config = dict(
    n_layer=16,
    d_model=256,
    n_head=3,
    n_kv_head=3,
    head_dim=128,
    d_mlp=1024,
    vocab_size=8192,
    activation='gelu',
    norm='layernorm',
    norm_place='pre',
    norm_eps=1e-06,
    positions='learned',
    qk_norm=False,
    attn_scale=0.0884,
    bias='qkv',
    tie_embeddings=True,
    parallel_block=False,
    init='uniform',
    init_std_qkv=0.0368,
    init_std_o=0.0457,
    init_std_up=0.0526,
    init_std_down=0.0526,
    optimizer='soap_variant',
    lr=0.00586,
    lr_mult_qkv=0.7,
    lr_mult_o=1.14,
    lr_head=0.006,
    grad_clip=2.0,
    warmup_steps=200,
    schedule='wsd',
    decay_fraction=1.0,
    decay_shape='linear',
    final_lr_fraction=0.0,
    batch_tokens=32768,
    seq_len=1024,
    doc_mask=False,
    train_tokens=272200000,
    steps=8307,
    dataset='wikipedia_en',
)
Each number is 128 + 32 x the weight over its row's rms, rounded and kept within 0 to 255. Layers, rows and columns count from 0. Numbers have three digits each. The size before them is the row's rms in percent of the matrix's.

# layer 2 attention output (transposed), 384x256, rms 0.0458, rows 214-255, columns 128-255
087:105120122136120116067156092187186118168116102094132154114103094143166096129110121201081153126132127070076149167162089135105125096080189115097134146169129135141124136130144154130084101107106133168077119082158124129159114134084119097146091160127132078100128139103147109148159105042170117108152125094180061162108167147064104081112101133137113106135141126087141137107135220187148147123044
096:110177187100087090149140138147099143134155125132181109132141115134123151138096122181097198107158121132084103072105135154126126139148187142126092098109128088146145129088143127163096121146136155181147125096126067122124160107105060113173146155162056107115108063110132128175120165102081160095117094171100058138177163128154094137156128101097172142127131113165155075123177125211133103114099
094:120179087136104154169143088118088116104115153160091137155145136108137099163124081091112162153104157166126151116147094152134203147129067122135141065108112128094114095140145153104125098154107132084139135206098149185085129161101190133164069122171153147192156159166094092147150117086152171154136143119138146120060159152120152147093137159176124088119139122143118105130121087081144150019065
101:093118095137192107094135113116136108205131102094154118152127113104189152129117184124104113088168109141142159131119160109139118114088148125148207095111136174159095117123192165131153115156120100112149163125127143106080125070075129100113164099148161087073143108073128137137116090180088148171063103128161082169085152118080145171155116127095179098159085115174135122200147077110154134195166
101:124103096142133145142102159118169121146092157149146151078130114089155137111079098055162123201120093170116129139200125116146105133075118134112133109161165101169124065084128071131111147109069051162095168102159101179124127103179133091151083188130143122134209163113176159147115119053180091128104132121140046097070092126072052092133125106130080095119081174103134115102109179078158061115139
087:084095086145126152132036091086102085202147139088082085141113108136122169149170167140124194105145123132142075165113145086143116141177119104075054154096157086116159098133106114131051151153093117118124141116135122118135164114106079126105135138123094076026074189129164136135133166134109076156165068135149092123178150160108114087140105107067153105119211095134126114093146143120110132086184
092:091198098174161140141104095130135183163073156109139117138097142152141128133132169112159162130107140172141117129129128120140146094122067073137091114088124134155153109123167163090062127133135152220148156106147089118083185148187100152103114079139172099139110114126104121103085157144181152054107147110134182115121107073138152101150091124123133163111127089126101152125122121159122159120094
090:116149116075211153155121160134129109164134084118152189135079119123153131200072194169165170138174157101114096073147124212100189163162119118069137197109125134180148110110068073125106151152126114129110130045177111128105172117120083131127129197147112122126147114110086112042151076083165137110121106118206132090124157101130139105144142114122159119151106128122148143159116151115114134096158
098:090087061127131104119160082221048091089120183144139133103125053135179159151067157120126154203175120096103073100117161090139112112116182109147138092136142113153141153101095096144128103099096107151129140126106132122095125062140095100126121153104095086170181170127177142117178106112176134136116062111164056080140105169142140115140135154129152091158135126201133097152157133138195156140155
100:165140115092116165117099156165166143109071160089122095122148113140083134125105105036150085167167129120140128128123132126157055105114101133212166135143119167099080134120112114192171108114174232124135110185137139162122087161144111103163174088123134118164160086158195167180108153145088092109125115096172154196113121146124160115156097137174139116123153132149152099061130118182137080162090
099:207155102156154114122151123162152110167125106177126131092158173127127140074130114185138123158055128148129116145159136125128070158067130111130125108154075140114136064130116132118061115141132133070110150158114160106112172154112143168064120193116114158126095124179111127126137069176138113113150119126121125155144125125143158121115158107131134191115204175087131177160131160126111163199215
084:114103064145137099162181143134119123079145124139123121163145112136123146172165159142166163137199137102102079072119146114058134113115057139057134137097108129135113184103167148143109142170160111084139168116121122136141060092132089149135093067169150166153164169114163082170178107109098169124100101141093099150154087138130178206165157122056153083095165147143141167143090132117130120124108
098:151108215213096148110122097149089172136095130116086093126158116213107156108131119118161118042111125138107121152133180143092109104144139151133087106096102101144145120104121125136149117097168107156182169134104133087184114091112109158128122074083092107076075073087090134168113101122177169098163089125128148092187117120164197038174129121059143053112166055160125125155100091091092170111109
096:108135105094133116162151146168139111154058141117135093123156136092154128167113210150148132105185077113161158159158206122146181102161077119149090088085172109130154118137151152105117111177144208106075166189103077100102108125168127124077180150196150177114130094122080115113132162132154114161107129206112147057139190100126102165182149125133126131127106088166103102104165135139177117121154
095:096179165091108078166107093175125124165150074105131130194131108138210152104166125110093124146145125156173176057075074132109143120079176155149180157151086119111090131108144161149121131111178145154149138129079097149172131156129116113133114051145163087140134048132146161049115092127172103129137084147168142100113160161196126138119121125166109152139080136068150122118116159127146114180128
101:111139137132088109118112117123130175097114117148127075195122114120105156124154111144116142132133148167160113154154112092133134121115165076131081108149151143120117158096124122144110076115134188125143158112109101144130060133158134106096129155126118094140169171098118095138125095183112062109085098119107121107120152136042072127104135095137166152119151185159144069063113081066157150107099
092:114169160091175126161132158146140186168082120137088121129112133164113098101087048137152167091135124118142113167056184147094108158159122172114162093111131065154213062064140180068150212147116098135117074084163053172130170116126180136192136160159107133185103116115082167092109129134108110124120132050139132084169149114116169137110152130137125161095022152094056124155054130127116167083147
094:057104160111132109135122098124124164080115055144151130119119099112185115142178084139135177085109162116133139157126142135074149119151138059143119148091143096102157155111104179119144170146137135136119133145129134174133099101124126090141124144133156142169136059125159152140076163107150129125115104153144155093175122140209143148158122116162104171108059125139149088091161147101170101141076
095:135173142093091173078142194128125122145162131094140126113150103125134139104156147140078094158099116068105164165130163179124127147152101097155159141167100115081142120072112185112146154115157128104085105091081076146088120169192124109110110151078070108203101088090112112114108136163098130115126174114161140162125134164109086082156109096154069131125146117097140125156109154138143126084109
093:107129147147136149100128111154164158160155164089139076149075116165114123093165104131093037108122104100112105109079139126135079119096191089138085124135102140093202123117127125117153161109108172150097095196127164094082172174150123050154138103176140112129109180151087143132137137095105142146174184113169118185099208108127093127119137117180147128104164143128136089087206099135146099180061
090:185076152098169153131175142165090095114137093164124105139138072111083140121172081104121197182180145178179102081177194094107109146106125130062096135154063179113094149108147167128114138130115109130142186114128129128145118132139105107126102131106101164170195171128114124136100153150126091055096159153093182101108125125141138185164146177134139129090096104125166156119104146024107091110192
089:142138111064158159102101139184122119164115161076068168117161145105165168146147153113063115148163150100150101096176132103084170102145123115136118098092108136114094101120100165122152100118110102090107143151131125050142162119126150147056156134123169151079140139149149147135115169199098108171176150168110092060196132119126138085151127083163097167118148116166135132087124148112122131166151
102:164177116130150164090095129196173094125186142120168105110161116096148128096133160145152098134151116210123111132159052087108130121155159131186165096116129134109168101122154099131166144108102143118123146139135069152135082157117097099169121110079188120102161117150147158112122158145122143148118086117141113070113156103155138121104137119080122108129097134191159096134099175167149088129132
093:128142105156101095136119136154110188105160120137093092104149124080123186151128055090145204130157093077026131101120123076092115122085167180131132174135096119104100118070118137103127139154132126084084083127095136154096181130074075094143158139180073163117091104155205137098176116137146122168167157143090112137105082149146103181150124159114153149122166101105118145084121120103096124149183
091:115174086141127137122118087113105149086103151111053116143070087170191122049135098141159118119182136057175153186141158100097170121105167151156103164169153146119124145139132120126184164132104065080119170118173155066092120153143085100102056177133099129108176148118068165177102096138074148084150137132093189085143130209146127114169207126120155100125091186146124130134124139118111087092127
100:172106146121154113079103160129120114134155098126144085158079143085146136160162158161081060189175176113098119136159100119156076089118107103169096141107091155141093108159099135135116182142100112133111163148206134130102137108102070125092156130161111142196183132107162129042124113150114128119121177117129111093185168134156109166117179081075118109154114129113077159135131153159109113066184
093:127102186136168163149116150109173125155160111169153113111104083120152083154088102091205151097075112158156123113143098111134148151100151088067114188148176128145097118139117115157103090103145090108118108084110161112085142086118145188115101084135082125181129116110119149107146086126187126115106120142158133091123186139087139109144161077145092156105081097147082131157099159083106143147143
083:139067131175121105139120175091061068113155084152186190141156148092132140062159117152096179077117102160126108136115112145115093122122146159124151145105139135111192135127126135142116195164128043085094146082132143174150068118105130143130101099106177125137158135091096166120066165180198160144094142129113094140135144076132107163121155112102127075134136122120162139171147157082117143134160
092:100105105126172181119081099089157153123122065099163143182101124121087130144116167134206112126133117138093170111130114108162139179198117081148090127081151130122110103174103104114118111117129033107165133201129128176146174141144103137090123076149172101087111159141125110134091127148095108130093141114161166087150141135128143130130128198143144154111183122152168108114095124151116131177112
103:097151114149122117121068100109090154118117109160154096102181148147095090119164133109148075153139101107125127138123108073099093129167176094113151186158151133132133157123118058189186157121165068134176066086108081103091082110105102156145114153155152120144156095125096139197088135087189115042166157071146138073128133133148096078119127168118180137137114122128119158114116130109142136186130
093:139165096200152156114176111109093117165081070158200089124080145114118134147082143206065163094144106104129175142140079134157153107102130059100109128108203112121137140189139124141132131091089156118125166104113172150129170144157058134148156100130151115123078092073128149144108138174091153096136092165100123206164110128076093144116121143114167139144142120151148126142116197112218114131053
096:139150140099141117118136151146180088148142102130087140144104130110155104099139133098128091071173156137111113150104138160157183132139095114153000089125107163117106142198160130104138126148066151103116084158161162074110136146091124168099081124116103113126111137094082128124110173182116100179162131118105128130107125184073142147085135092071122147137125159112165141135144119197170121178121
094:169159167158092188158127134191110129082155139140152116087091122095159189114119106155102181089140141130112118153093173150155154112149166192139094154128144195098127131154124107140129196102148100149150103152130135132116088141093087072149119160108148158177120098156148091122154116087115164111136154118104092175105089114072139077129158130086136099228205116139119124049144103169155123096129
094:109147133086140169142155106184154121129125119080120145117171118144137105141121126092087125102167127135158075081102159141118183135204111084090090101193130134131159187075101155083102148099158176124119095113092102091131118094118149151153096120098124141103097105089127064120136140063149162152062125106225154192089155119148132107102153140173068121164147132170167160155110128148068132147115
096:165086139150134124163119132134119134112162102139079199148131141107198130091132157056080112077160125176062133137149148151149120107125138130136152106131107098097142134115069081108113117101133135149108124052147182128160159138162095147134140138149129122088082123136141162133161139151150130175193100116166107097093111102124119086150192174124106120121134118113130183142146179132120142184065
093:181130146115102121148152106121123079138138139112167105132152171078119131166175146101112084144092106129125095076119109162132062157100099101116131152116129078140114179152090099143150133063134169130144056163136152159136129128193198152138118096151080105157115092088159135095114137103144155206153070170177077158201118135100051112083107138128079117104150083121187118126114151143129144183107
088:146116109141106093143101112126152160069118132162154146104131162092104135150161206093119076084145173052122100137125052107134093145096125144181170087122119096107112169128160099131160130099155079126120092103109100112131090140151136104105093146148103150093144155085125137164105129111074173154122127202098157163103110128095172110150156103105140174121134069128082105154105136145133109090121
086:134157108120218119145114118135119135091144138118114136141140117129156086107173115062176186065144123070108138139114161118077143130152119121104101118122086112101079140152149065092079115118093158127130149096146138143115129126052078121215111082154108144069143112104141092117140141132115152128139111127118156101096112150111046074161125131164092149163107182103129144175126132113075115098119
089:113149084138143155135115154146129152115150144127087141100122137087181166129147136071106142112098118204102112156161162136167134119159115104095173071170201134139160141176130108119114120174132121107086098153099146083149118132092155160121175144114189158148123168197108113060163164151156152160193171103118131140113112114091115110119130121175125143112131107150177130178119182100164118123126
103:178062179135164177102158113150144139106146107143097158212134124152151099137055199079143141066180144125099191170107132103152135135116147163093103103151132160126108131141130141119142142133114063104092193082151093122147156173130216134137131168126094115108163133118120183091149172169095039146117169159169119086107136170077118071138124170143126147147131129142127105191119106114077112151146
091:117125118153131127106146190142100062156177110120104106091141116125157141091109118137087133096056174082128101157119103199089137120058164152169142134154140161111140122161143138152139155102139100108121113100131172151087057130131165100081145102052122128118110194116152111130125111151123130193160103101119160157125064127070149105140183143167121131194091169141093112141120128193154204051189
096:072136135156135139126114080144131167111151133107132165180139072146092133176130107072129085132100156136097099123091113178174208139144099151094109172143187157157094137114167093152098098148081080182154135121179125082108134111132136148102074111097149142107125135150130102162101155092110108125097102160117132119180170136117150100129090111115183137163083103155085152096099173156165091118201
# layer 2 attention value, 384x256, rms 0.0419, rows 215-255, columns 128-255
084:150109131134182152109078075117119126185142111145104133134098131182130160170158154132139106121089111114150195076110118100102178109139100131162106090124098114112084107227136108131134132164133116088098146111170114098132178103123162156093143151113153136164137132182081098123086050197167125115147101165170169086085106122090113174088074128120128128186101100103150153133107115063181148128155
088:157148119117106088094139128090149146175118107078115156122144152136100134142158154158155138159145163131166100174136160063109068152079138116147144105154066080138132091188201193169102161104108137108091099121166176109137064127087104127136171120084109117131169108098083117138134225170127122127100110070137105152164131169166092137141164091115118186073155097154122171121105172125154112171121
091:139122125099124101115071166144152136131116184128142116158140144151107085112173111127083183114131083119095104110122075077130157094126132173092122172111118157158132116142077066110135163075096187059192082177175148128132132130136069152147119145190077116128079147089084140109087111084099114099137119146174084119151165169186167060074073165178081122114135118123118104061095149094133167159126
097:141123175177155157153122188157103102144170135132115098213074122132106073128142162077097181066092127117121129138138176192168100115164142112153087103082088148132148147175162064159142112182139137156165148121129127133119090139124116120090121125126116131106082157108088033124134116155113127095151191138155183123223161108106155145117097107147161143141130119096120132184181125150047142134115
088:127147182140081160139120166141112153071165104147146089088114064130154104145134182122133145121137127158121158116025140163156211130158130108117180078142135169171146097099067059090115120167208125148147181064193123140116094139179114133131066140118157079167105127157094144111067086091128139158098094174106160151131045111133118100094126154137066129110098109133088129141105130173151141171097
088:163124130095122163128137099146117095065201137123120128141177148176110122085165085133097089152063117114136074122183131111100156183086145213148103113155065163141099162125121107102170136125119128125090177150095202093139074165140171094093162123162143125102200096121131126142113052156118141150110129112144093149163124138146139147171108122103095073154150155094175073141139176104117138114125
090:142077142159085132155142144123130103084183129169137051149185153122101104122174075085091094117115162160146121180140095092173128126113138138152121055130172148115146116162130137125193114141162079211159197164085118075115154139202167136122120127113174132148124089214142107173133134123080088117120141097083151143162114113160096142084143142136137147049179135133087088132143161120123170156082
097:097141176181136151141080113121179159122132143143104102123123135177148099098225109124128110055056127148136170144112151187136128142172081111127112105098170164134105077100144186163148153174101170189133077154159132105109114166135145093140115097165175146080095115138117159081139096100110071132124122127060112154137106105132143173090134097211151132156092119084154135179162121062103165113145
094:066112118142194146132145185090075191164158117179087156093127131165147185165122131161172115139134137106109087141133101111162128130097172087056060157126141122159120116147128179165126101118097111100105084124160115117154129131086115173109091147205118159128100119118087147120163108084154207121130102130150095084109147101105104164156194115130141139139084124144150116136137090095177187078187
091:062130134104120141137176152124087158164097156090148172139125128153163094152153131112114185137151160056134158127105146171144127123185116159177159176154158096077104128103139124110189141170162148160101100086108123158196121145174115133176159076105143186144075147130123149174139172064093170141114140101094127127131137138120186084196092178128116096128078106080148101126139190139135076095095
083:164129173126157141156034065126175097114116158131119148130138107102168114074097114149052110106108129167130096238146107159159126131149172117108175094118163174096122132177105133130106176121143142134117069120100135107111153140144133108142079170175165087067145086176132151164103163171139143128178168085108155135146142122146095094122083121229106137177132132158166101101157114162115127100132
089:139115124076182096137153130177145059125144123092105114132096127078124116165095118138169136182182109146075136058155156121148190151141121073181144083167140144168188143125094130144094084138131111107080144133063172188110196167145147136101130151145125120201185144120134148113166110146087079187134112198135159189110131151106083168126128100122173146106092177087159163098067121162166126148113
098:147170177161088173146119121076119170100139181171119122162131139150116126071168140176131117128057148149154102059095116108156094105097182109153140109197116132105122116133081123110119189065112078112137065141165151096085115114075174087185174121075159184139169074143181159100081065097111103088109134110145154139125076098109165088100097099104161114129149119115165108138106166114171177087117
084:129088125121142142111132149179133124162136162108109099154107119134103107150132103110149125128133122038080084133156156103120115124123116120110122101084136168103089139154084137111173126162117125121121115090164094111074134141186098140126111104141071147092121160124131107145156115163152153046195127103118160100095008127108182142192166124133149145072156172185165183149116114151117124114188
094:156126116097126090129114127116162131182144137118161138104122148125136070116138101098102117129108134110154137120037181209117171104089152143138157156106078117151085141109111163078098164172105174104159095098115147156121079089128104098109174101213140139084092079101102160086081097136114124157133127171175173149113120089131167138205168140066147145145110058086069156117144130209119053144165
090:132119158167098127123125102160081103062102103110146149124122057070090125127098125124078123145133106140106130174131115104126076096099161189077113162166121139120105160127164050156121129128089079168158164153111081162124107126193088135103047104059138098101153149150185061165140188161106097170156161176090110135141135134183121126118171156147139081122157101177151150088096098167113131124085
087:142103120133080144087095124137135162165118166092200129165082134149087179144136126128152082174125117091078082113142123106154106148093100155060140155179112113137105101150167090112122109169114086123130085124103119076143146143154108160097092145155079090108134134136071131102109088232122063092137080131179146124087103111055119140081165138110158143123125171175087149141153069141113117082150
094:134165134171114129151101116077144133102154153132144149140126095101132123116162128205120073180122139112163129153139072119153110119079117180160076154110121120139134152161185149159167119146122087105137119185139159155116110085127089133126165131098094128073170089166114156157189097096104077126063098108124162121050089094128161201186149135130172115166126112142142099103153102064122107105196
085:157150142092163151116149122190138158086109104092150166127126101161136163138146122131132196124135099191137125151063075083092132094123145136151089165105187113162092131082094108173110062069172101151160153079179151092117108072125152130160150154136147167189126078077134118099117107115189157155068139154138129089166104088124172120125108071053137075172134101113104142154132171163120123141128
091:129116113160134104144114068075130105192123155165118159148093181152156132099099133169122072106115157109093144147175137133153168110152144099103186166144180074155155131109127110124100131139129135149125137102134117135151101118135106119115087132158195144081096098099121120150134139123120136163185118102176099155170123146130115120134154154135143177140112149126089070124120158195142101087092
081:072183144119076107140122181139113180065153137139120153151183117120126089133115125128111135126116100131170153142119078124098106131096120121087113131162165131114137197084097132089082126138124112128087092158142188175114100163148122157116116101125087130153174112080108166068103064011183124123093103139134084197075115147116142094157105134130109120121155173144113106139088105080120153153145
097:111087183128095173139129131074123155162128100150107133140123077157169138134176082157144186085083041079144128130107173172189169119167125080087090051150109094106088153103102178170084148101167229119138083082102089125146136165098146129115135172134077109080093153120101119127153071075140091136115099178132116119179095116127123121146101125168167158187141153135117160163088124080097123063129
088:136138145181198147070063065168149139126086087171119147085128093115078131116155146221137167132132121153113171120112100143100128116100130107120130112100157186131132109198140128165151107148183097146080117128166137121104105148159134129192065100125147118100129103117087127162131164100185176091115076117074104153114146097106137123128105119187108124188132157167129110117057145138161140066183
088:092132108084075142145092093101104128172071146081195137140066171118139101172080165121090139099129125174105144106148143172113127057170154123126176096136087096106158104119132127135131103115198143120155112115150150095161157090096144109116160126123145127200163227105122095101147140114177112157147158189141182169159149082086135162068097117151177110152101073115118115163133141105128066149113
087:118114120151074119142141109137146138106129113160148104155167124180108115137124125073094177128129150132146134145113187178127169087156182088107150170131171162105118113075128117164153118121196103193137092066110097102173098125161157062115088162165110081111115101201078140206088145116091129083100088099192143111089093162116118104133117157134129119081136165154160145165113111126117109188047
086:112119094219097093026146120148139091144147118121132108113113131109120131067098083096105190173142154137120130092115129106115195146103133155168108080118122109090160168080141124098126108126132166178159184117136085132133104221140143104124113103090179124104096127122134104151066113130098131132157187122131115181114146160172193096208133157128132148122148163113159108081123147164143103173087
081:094150158135135100129114178151195190113099204150098142158082099126119146070161116125080061116140074106121156093171163047114158141191056099109087118050114073144148136163133089145153097095080150104132097119145149135152135122143148101164109157137118119133129090101158117164157133153117128139108124121120169042154100165165170092129128167129127098120086121118185096083112130181105125091098
091:148116093081094138145111147219156123163125070143099072092139069081127158122175128106114104159083102122123100093135114171151136137073159166147165138149096154113146167125127146089114170115175195170114153060176145067081085129128112130108148159161141155141149068113146146097103112079176185144101114128151120121172160097138126108130069065070115094145097119177118125144140147084083101082121
102:108172172141147143146117089126166130133128109139168149099070157152131103094151164131119136131142074167065147141132142141146139164118093070162113120092136096129134079095112160120115147156119131123138142098133171056228106177080116095129117132116076157137054123171187083080145095121122101131099104202117189178128147066052156171101118169141163080108089078104132120154148077134156117135130
085:175101120047110094156124164135154156077128126131197138145095136183106117096139138112147106125114091113110163051175111129125142104146117158103100073159116085098148115126142108149099133172126120132126124159157126136162127124123164116130123142160107078179134140091128123092169061148092120159055113120135126121129111105101161139114040165185070102127082118141101150145161139101075132076124
092:141163053051081136146135124086111133149089117116165107098176145155133163112120146119120191123128166070158182115096191066117133159114127160152147143162116125143152108060062096115113104116174141093113125083120105156120137178140135128090177218148159131096120155146106132126147136084123037093105109111222102085146102172130085120110112172146121127122077132130080137139169095120128129153138
087:128174147064169106163120123107163056148106123132103128070137159164091171089144168143156127105109187105176173108122103151095162151125124077134154098108095061131107151184144187113111113112088141082091106124104120123170123160118166112084165149176130131084122173194130155140130124127088101100083114101128120081175144108119058155173156111134162158104105115166156146190114139117149178133157
082:093140145160104121125130166085169095134144078173140079092154106110115166121085109162183112169143107102143154104136091128138139143060143148196137173165153137161103109111123151121155100100051143145151093139173107138118102222192117141118090126069106118097112120137157145108128140142135110176086188123098123093170047139133136135218137132098098108132196073089083108076154121120142127117184
081:097090152083091136099133135168167156164073120095196100142095110090084157154204083156166139140158103067100128098129179071109168098127087151125142111090185152140080088113096146089064115137130045093147112168093123154157148145069115109138135151182081118169130145125121094124112146153087107071086121157113095193115145110147135120112108122156144055095166135113119158102157097128089121095167
097:136113105101141138122110167165102156160129139131076186124141104149120132119145081161160140128176136080124126190130126127139112145094140133160101127102168182138136080156158156148070089178113089134102093078118129142101143182120125148130101107151154131118155099146124068141139108116119126100137120080103162139022085155118120154149149138148170167180123181140099117078200083108082198104153
082:135139128128196151086056147147131095169081119131093141122131134148131053112108143134130143168103187130107092116163115146090127080107153095074108121115077095152110112124169157132082141115122117116121116154166139088179117154071107127108169111103110070152117134196147151178187083133140164158131065154095094163111176165139184177120151137170145124147124184140160125144140197167124153106104
085:131125155129076160130102106093169152171067104123163154123122136095090157122097069123114073092165135189098145135159143081102097084058192126161126108172123179168122143101107171130182103086157207184077133129099105114106102108147179159098173160129104073147163151155138109128118142116142129084116052127153120147173129081125095177133156110115093160127123098164055139142153138129150140168145
084:126191212098065122104168117114158169089166098042088082148139048110085096141127144130122140162098158090147148105105130124109112121102122124132151117109114105152090083129143100127104138148109075146093138149112094144117080164155135113131127097086109126174117112151125124093129113166109060079118121115138115096152138147119149105146063142129091105097136118184074161143141166143092090131034
099:107178119099076147157130133115101050134134084149093141102125135136147087150109077170118142166161130130113154102128153176130129125091172166161132134130067143142137103124102156155145116105162141138161164112119096123111089158148099117133125096109138160183091137033197105174116128120144091085126153145099140181153190171151148204180110097113121136142116075110068120082091203132097119086123
087:112077109097142086137120128100127163118085135156154123134133138146150090152106165146133117122135138097150146134123114085128140103162097138079139152113111075140124154122169165142113083099132206091140064135126079158116186098120107124125121149157159070162134178193140073170201142100100126159127105194097122134119176140150127176171121132143145149093137162160149144157084179078139128171099
085:136166132109160156121156207105093129117187153100183089122119156141149108063171119106108171113127116131118108163154175066147113114126167095116143163087093128132137149079112163148099121153170112147081147121176136132135161120174138107126155119124132139065084167165136101113088086091102134124151153096077164110160150103098110171134166131113163091147118138083177151197129074157098121178096
# layer 2 attention query, 384x256, rms 0.0352, rows 256-268, columns 128-255
105:109117137142163118148162051145095180148142180090147126126085155099147159163126140091115089161127122104147031076141073116091110097109189119138110167079119106130080143176117142111132184096145135073108112156170122128098143114163127139113121129123153170082125143139139095051132157072101085143142154183105163105092134130160138123089123084124091148109138117125096126164137110152104145127135
102:181106129115094127126151134128127093096187137173131148170112178177126111103135138189123134096180094153168151202104193097123152111128147100176184162168112152065157094079139137135122144142101162140138078095131124177114114159109077117120129151134174096151151129116126131149175187121087116109123115175060080153154111123121165162136137142139100136155164106124141085129131143179177110192129
096:110112137194144120125116121066116137188119146140102108057136116118126132086086157096156145060068166115127105158134142154123116073141181153040111086156129164132132139179158204159056152150128138151109177172098136077169105129186168112105089113130168158134159125073144143165084121144113100148142130039115132159096092108100147092155065066114182155146096188104139160125121142081115104102140
090:132097145177140119116122173142109147082127116149137144145096191112106152095169143112144129088133138145112083225059157145132117143118106163078201140130145140128110135126144172116113162065151147161163143125134150159068124117151163141156152180130136147104064131161072077129072115185109132165146042107093094105097120149136072112134120130165113095155100129078146125146146097191114083131117
109:086126144130150183143118172134122092158101098179121101132107166134132074152158079119047141137117147140095132103060118085086152102152098133189074093132120099094131152067150099154110157162123086113085110178105144106092116117112108181129111093183143165085169072085161134128102140126125166100131153137106185079130153144112079148087085158104142124096105150115117129078126150148155135094116
097:103089108177120085145008173089224183141139123176192118134080150123160109154116115130098198084138111109145170113102148180110136123132157144122104157143081134153135143105167131150130109138171087175154148126073123112127087134140145110101121126106099110104094127099125140179108129169153109126113103103168126104118108133139079097094154119094207122121082163103150104105123113073162092109116
096:152143146088112161091174130099117130129125102045089107178117135123134094169124168114104112105144160106098147120145112095152107066128162130145142150158108096115120079149162077108166089072161142076119151137140186130147169124110105138108135137138138128131142079103122139143098110120094142124141122119092098142077138151113087125167149160126106164091113113065171180082173150154127073063067
105:159093067103176128130177149132171096138158159111169145086140122153135116150089143094105118172109112183152096125095136140074105121096084072199117133158129078142152100052111100114155071105084056105147121155167085156146126123111135158136158183103150117115137159145161105122160102136108110091179101142151112183121124112138190120091152117127064070188108142084131067206101129148105118119144
095:175121115101114179134124156121181087105127148097147130139142125120127144096099133105130154093117083104154121169164107146137165123134125160127189139159089139162090120166202189136133137068132143142128118096123101195145126088151010201121109171104107084117088151139083140142110031125168184144099070154154102135094099091143134191111166093112115202108110151089210173126106135162171120110193
093:177127141145158090125076139085073158100192174104181114113135103107127096179127146153141133103116172111090056058150156095080098089163184133078086119097128145165133142116113138115159177171143125054112102132107116087118108122110205152144096126151105125076161115150153112175170138186114160069110106162075122097091101139129154126081083099091119089115130095095059134095129136168087099150152
090:064165152106134147145184174141140156100072083170106164132082157110105107096109175141151153111146171084106149127077125084120150171110110049066105166113154160151081152102112079161073118112185137109106124151083133091113137096153150091102111129150122122130093095127214160138110152154137058183151140084154101140111130098140156130163120180078151144091104183134082079084155089127158099117095
100:089106133096050091174184116115076110139136101178160092074167120133135187137128093113088105107145095106120150086138102148172126143188126143130108077158150092180122165172157155112131123111072102142127219131081134121197075114157149122123147111158100127158110126130182073123143149109143088170100131104111147091092129111132151104096131170115104133123149135191129106143092145110135213082160
097:162103166151080186155116168082117100126085182170129073142183073178128088136123213148117117114138139160119186156124148109110135129141109179146201155147143089135182118075122106138098177104137093159175111141129068129132142137058121070121185108122146155108116118096130142192185119142146102100132083155154171123181132116114168122133128093163093096088150093090138080143076104133102169134131
# layer 2 attention key, 384x256, rms 0.0328, rows 256-268, columns 128-255
117:082141121110143133193188114124094131150174057115144108111069155099140142166052149068169144158104096125094110105184128147122114224139154109147067163166129180120140152200111115145115121139129117081120159189155118114167092120123142135118129099108133130096073156167115090103130109155088160134147137152115160173109096137118153111088156156150152142173155094093105072150141173128111124110141
106:117143101191176141127122133135109164138139137087144144105131117122107156170170168139116118079110142121146131080160142167192114104140110139212159155136169183085162087061170111125148136102056149132176138171138149160113172143145107070163114096200098151146093179104136122142157158145123058141109106156115119023169088133097132147059081113156115146131108111147114125095142146132179175160156
108:132085117107130140126097155124132093102130174078131119123119092101133080090114150102149125139087157137136158077116182166128131088171141167090107093106126134081169133114135089084164150161139107128130068193113089139170166101169150125130115152153107121139092100074090165141098129130077175153153139106112152071082178080064192049092181200097161154084095112170174137151125138142125108121123
106:162086090134086126128106148129079115102129185119118063131108116135134110135167141152100126153132093093128096179054181123089093146102121119127164145095116170111131133128103120107134179135103140077158126185155095170095154125141194147090080135135081122115144139229175163155136147171107114093084096115102124127121100173122062127095142115193102119079123097111173117100084073138165120150130
106:155159077157127143162169145130067056127124084163136098156089128148099099100159072101126109145151106109143195123121140121121103180102090126130137178171088183139094140179170112116130031110068113156142106130084091115136137188156097093134116055134076120092116141098146143108115159172187104138116141060106137087081083122147079120134107093156173088120173149144139051149157100156085167126194
102:106151110152087146156065124095213146117148133116161130146136119107166127069139134193113169114154175143091180150112095166073087130098151159091167123055136143139140124189087046139167191180126130139110136166082117140144096142185139079101121118099089086146102147128153100171068098094112141143115135097091198149114129178100102138133152145166186124146122123173192126169152044082140034068079
103:142118161197182107118162119139047149116143101172111089112180133142128142154071183072186174119182148146115169144142131067160126142095091078123123152150139105109118065132114112077091101121095080136067159191155166147161156117131142166101174160055119075196136138160157138146147194084175087102107076108113129156130137101090135177159120076116082156174074086114087082085179143157176138139128
104:133096120126139122104141110125144090171185123199133110152119216108162116191083143144127119155077170127103093125198136136112121090055158113156101113101150144107131138098185138123122181138115183150106194146160141121131111183171143115137140119133150151120158127122046096117152147131097111116155062100113138100131127199145150123077121063154070200154215195123112105090162200092084102081125
108:170139105127099092109126122173100133146097121106097063205253176150107172127157092112116135106186112129159114133149191153109087116119145150109167152092110155156094139186192084109167102124108118144107117107092118139150147168145103192136121134151125108140142105137084126131119088137145124167086137161155148125090064123097141146162182125076095157148088159088148148144173052081104112125149
097:158104155104110134198124197161113142105184169139126177164175188118165125132140113177100121137125097108157174155119103146075169106168117118129058133142118156111111083142102184078100140146100163120133094058067143080074114100117149138106128087176147049103097099142097107155170116108121109182137143139121078146157131090109139080118118163136139134194112109144079086125142127127151149132129
093:135154166123158143114112112119124118112085169176176153122066092128125121162160135086136113162058111131153139120077145147157108129106124132166140101111114160084100089150121148117071136122130092141173093178130125146142204094156152116097102141129073170111115090179202144106161181118151129110153076136141055147125146119137155138174110085139098106140161109141119095081112117154119145135123
107:096081062089128092134140132161147100166212118123133106099095099078124148089106074112107089162150146077129134091152115113078080131117136182125166126109180094168125140232149141096125107085111135140063117139103118136156140107156130116120202130141080164114124148109114089106168095137124134139156181207103143087132147176128163138133197153165158076078149110147097186140139145112135111160156
099:155154135107048136096106106119148129127121173056089096136187126073133116170113083076151108058129178110163113156126172107148152086119128119132123132151107122118196126104111068110104160100103116112141155088128171118121130139125108046159149091135181166160183148092172151130105125099098103148133125117146144069115176132138138089161126114153171092121140154135102207110122094136157130111143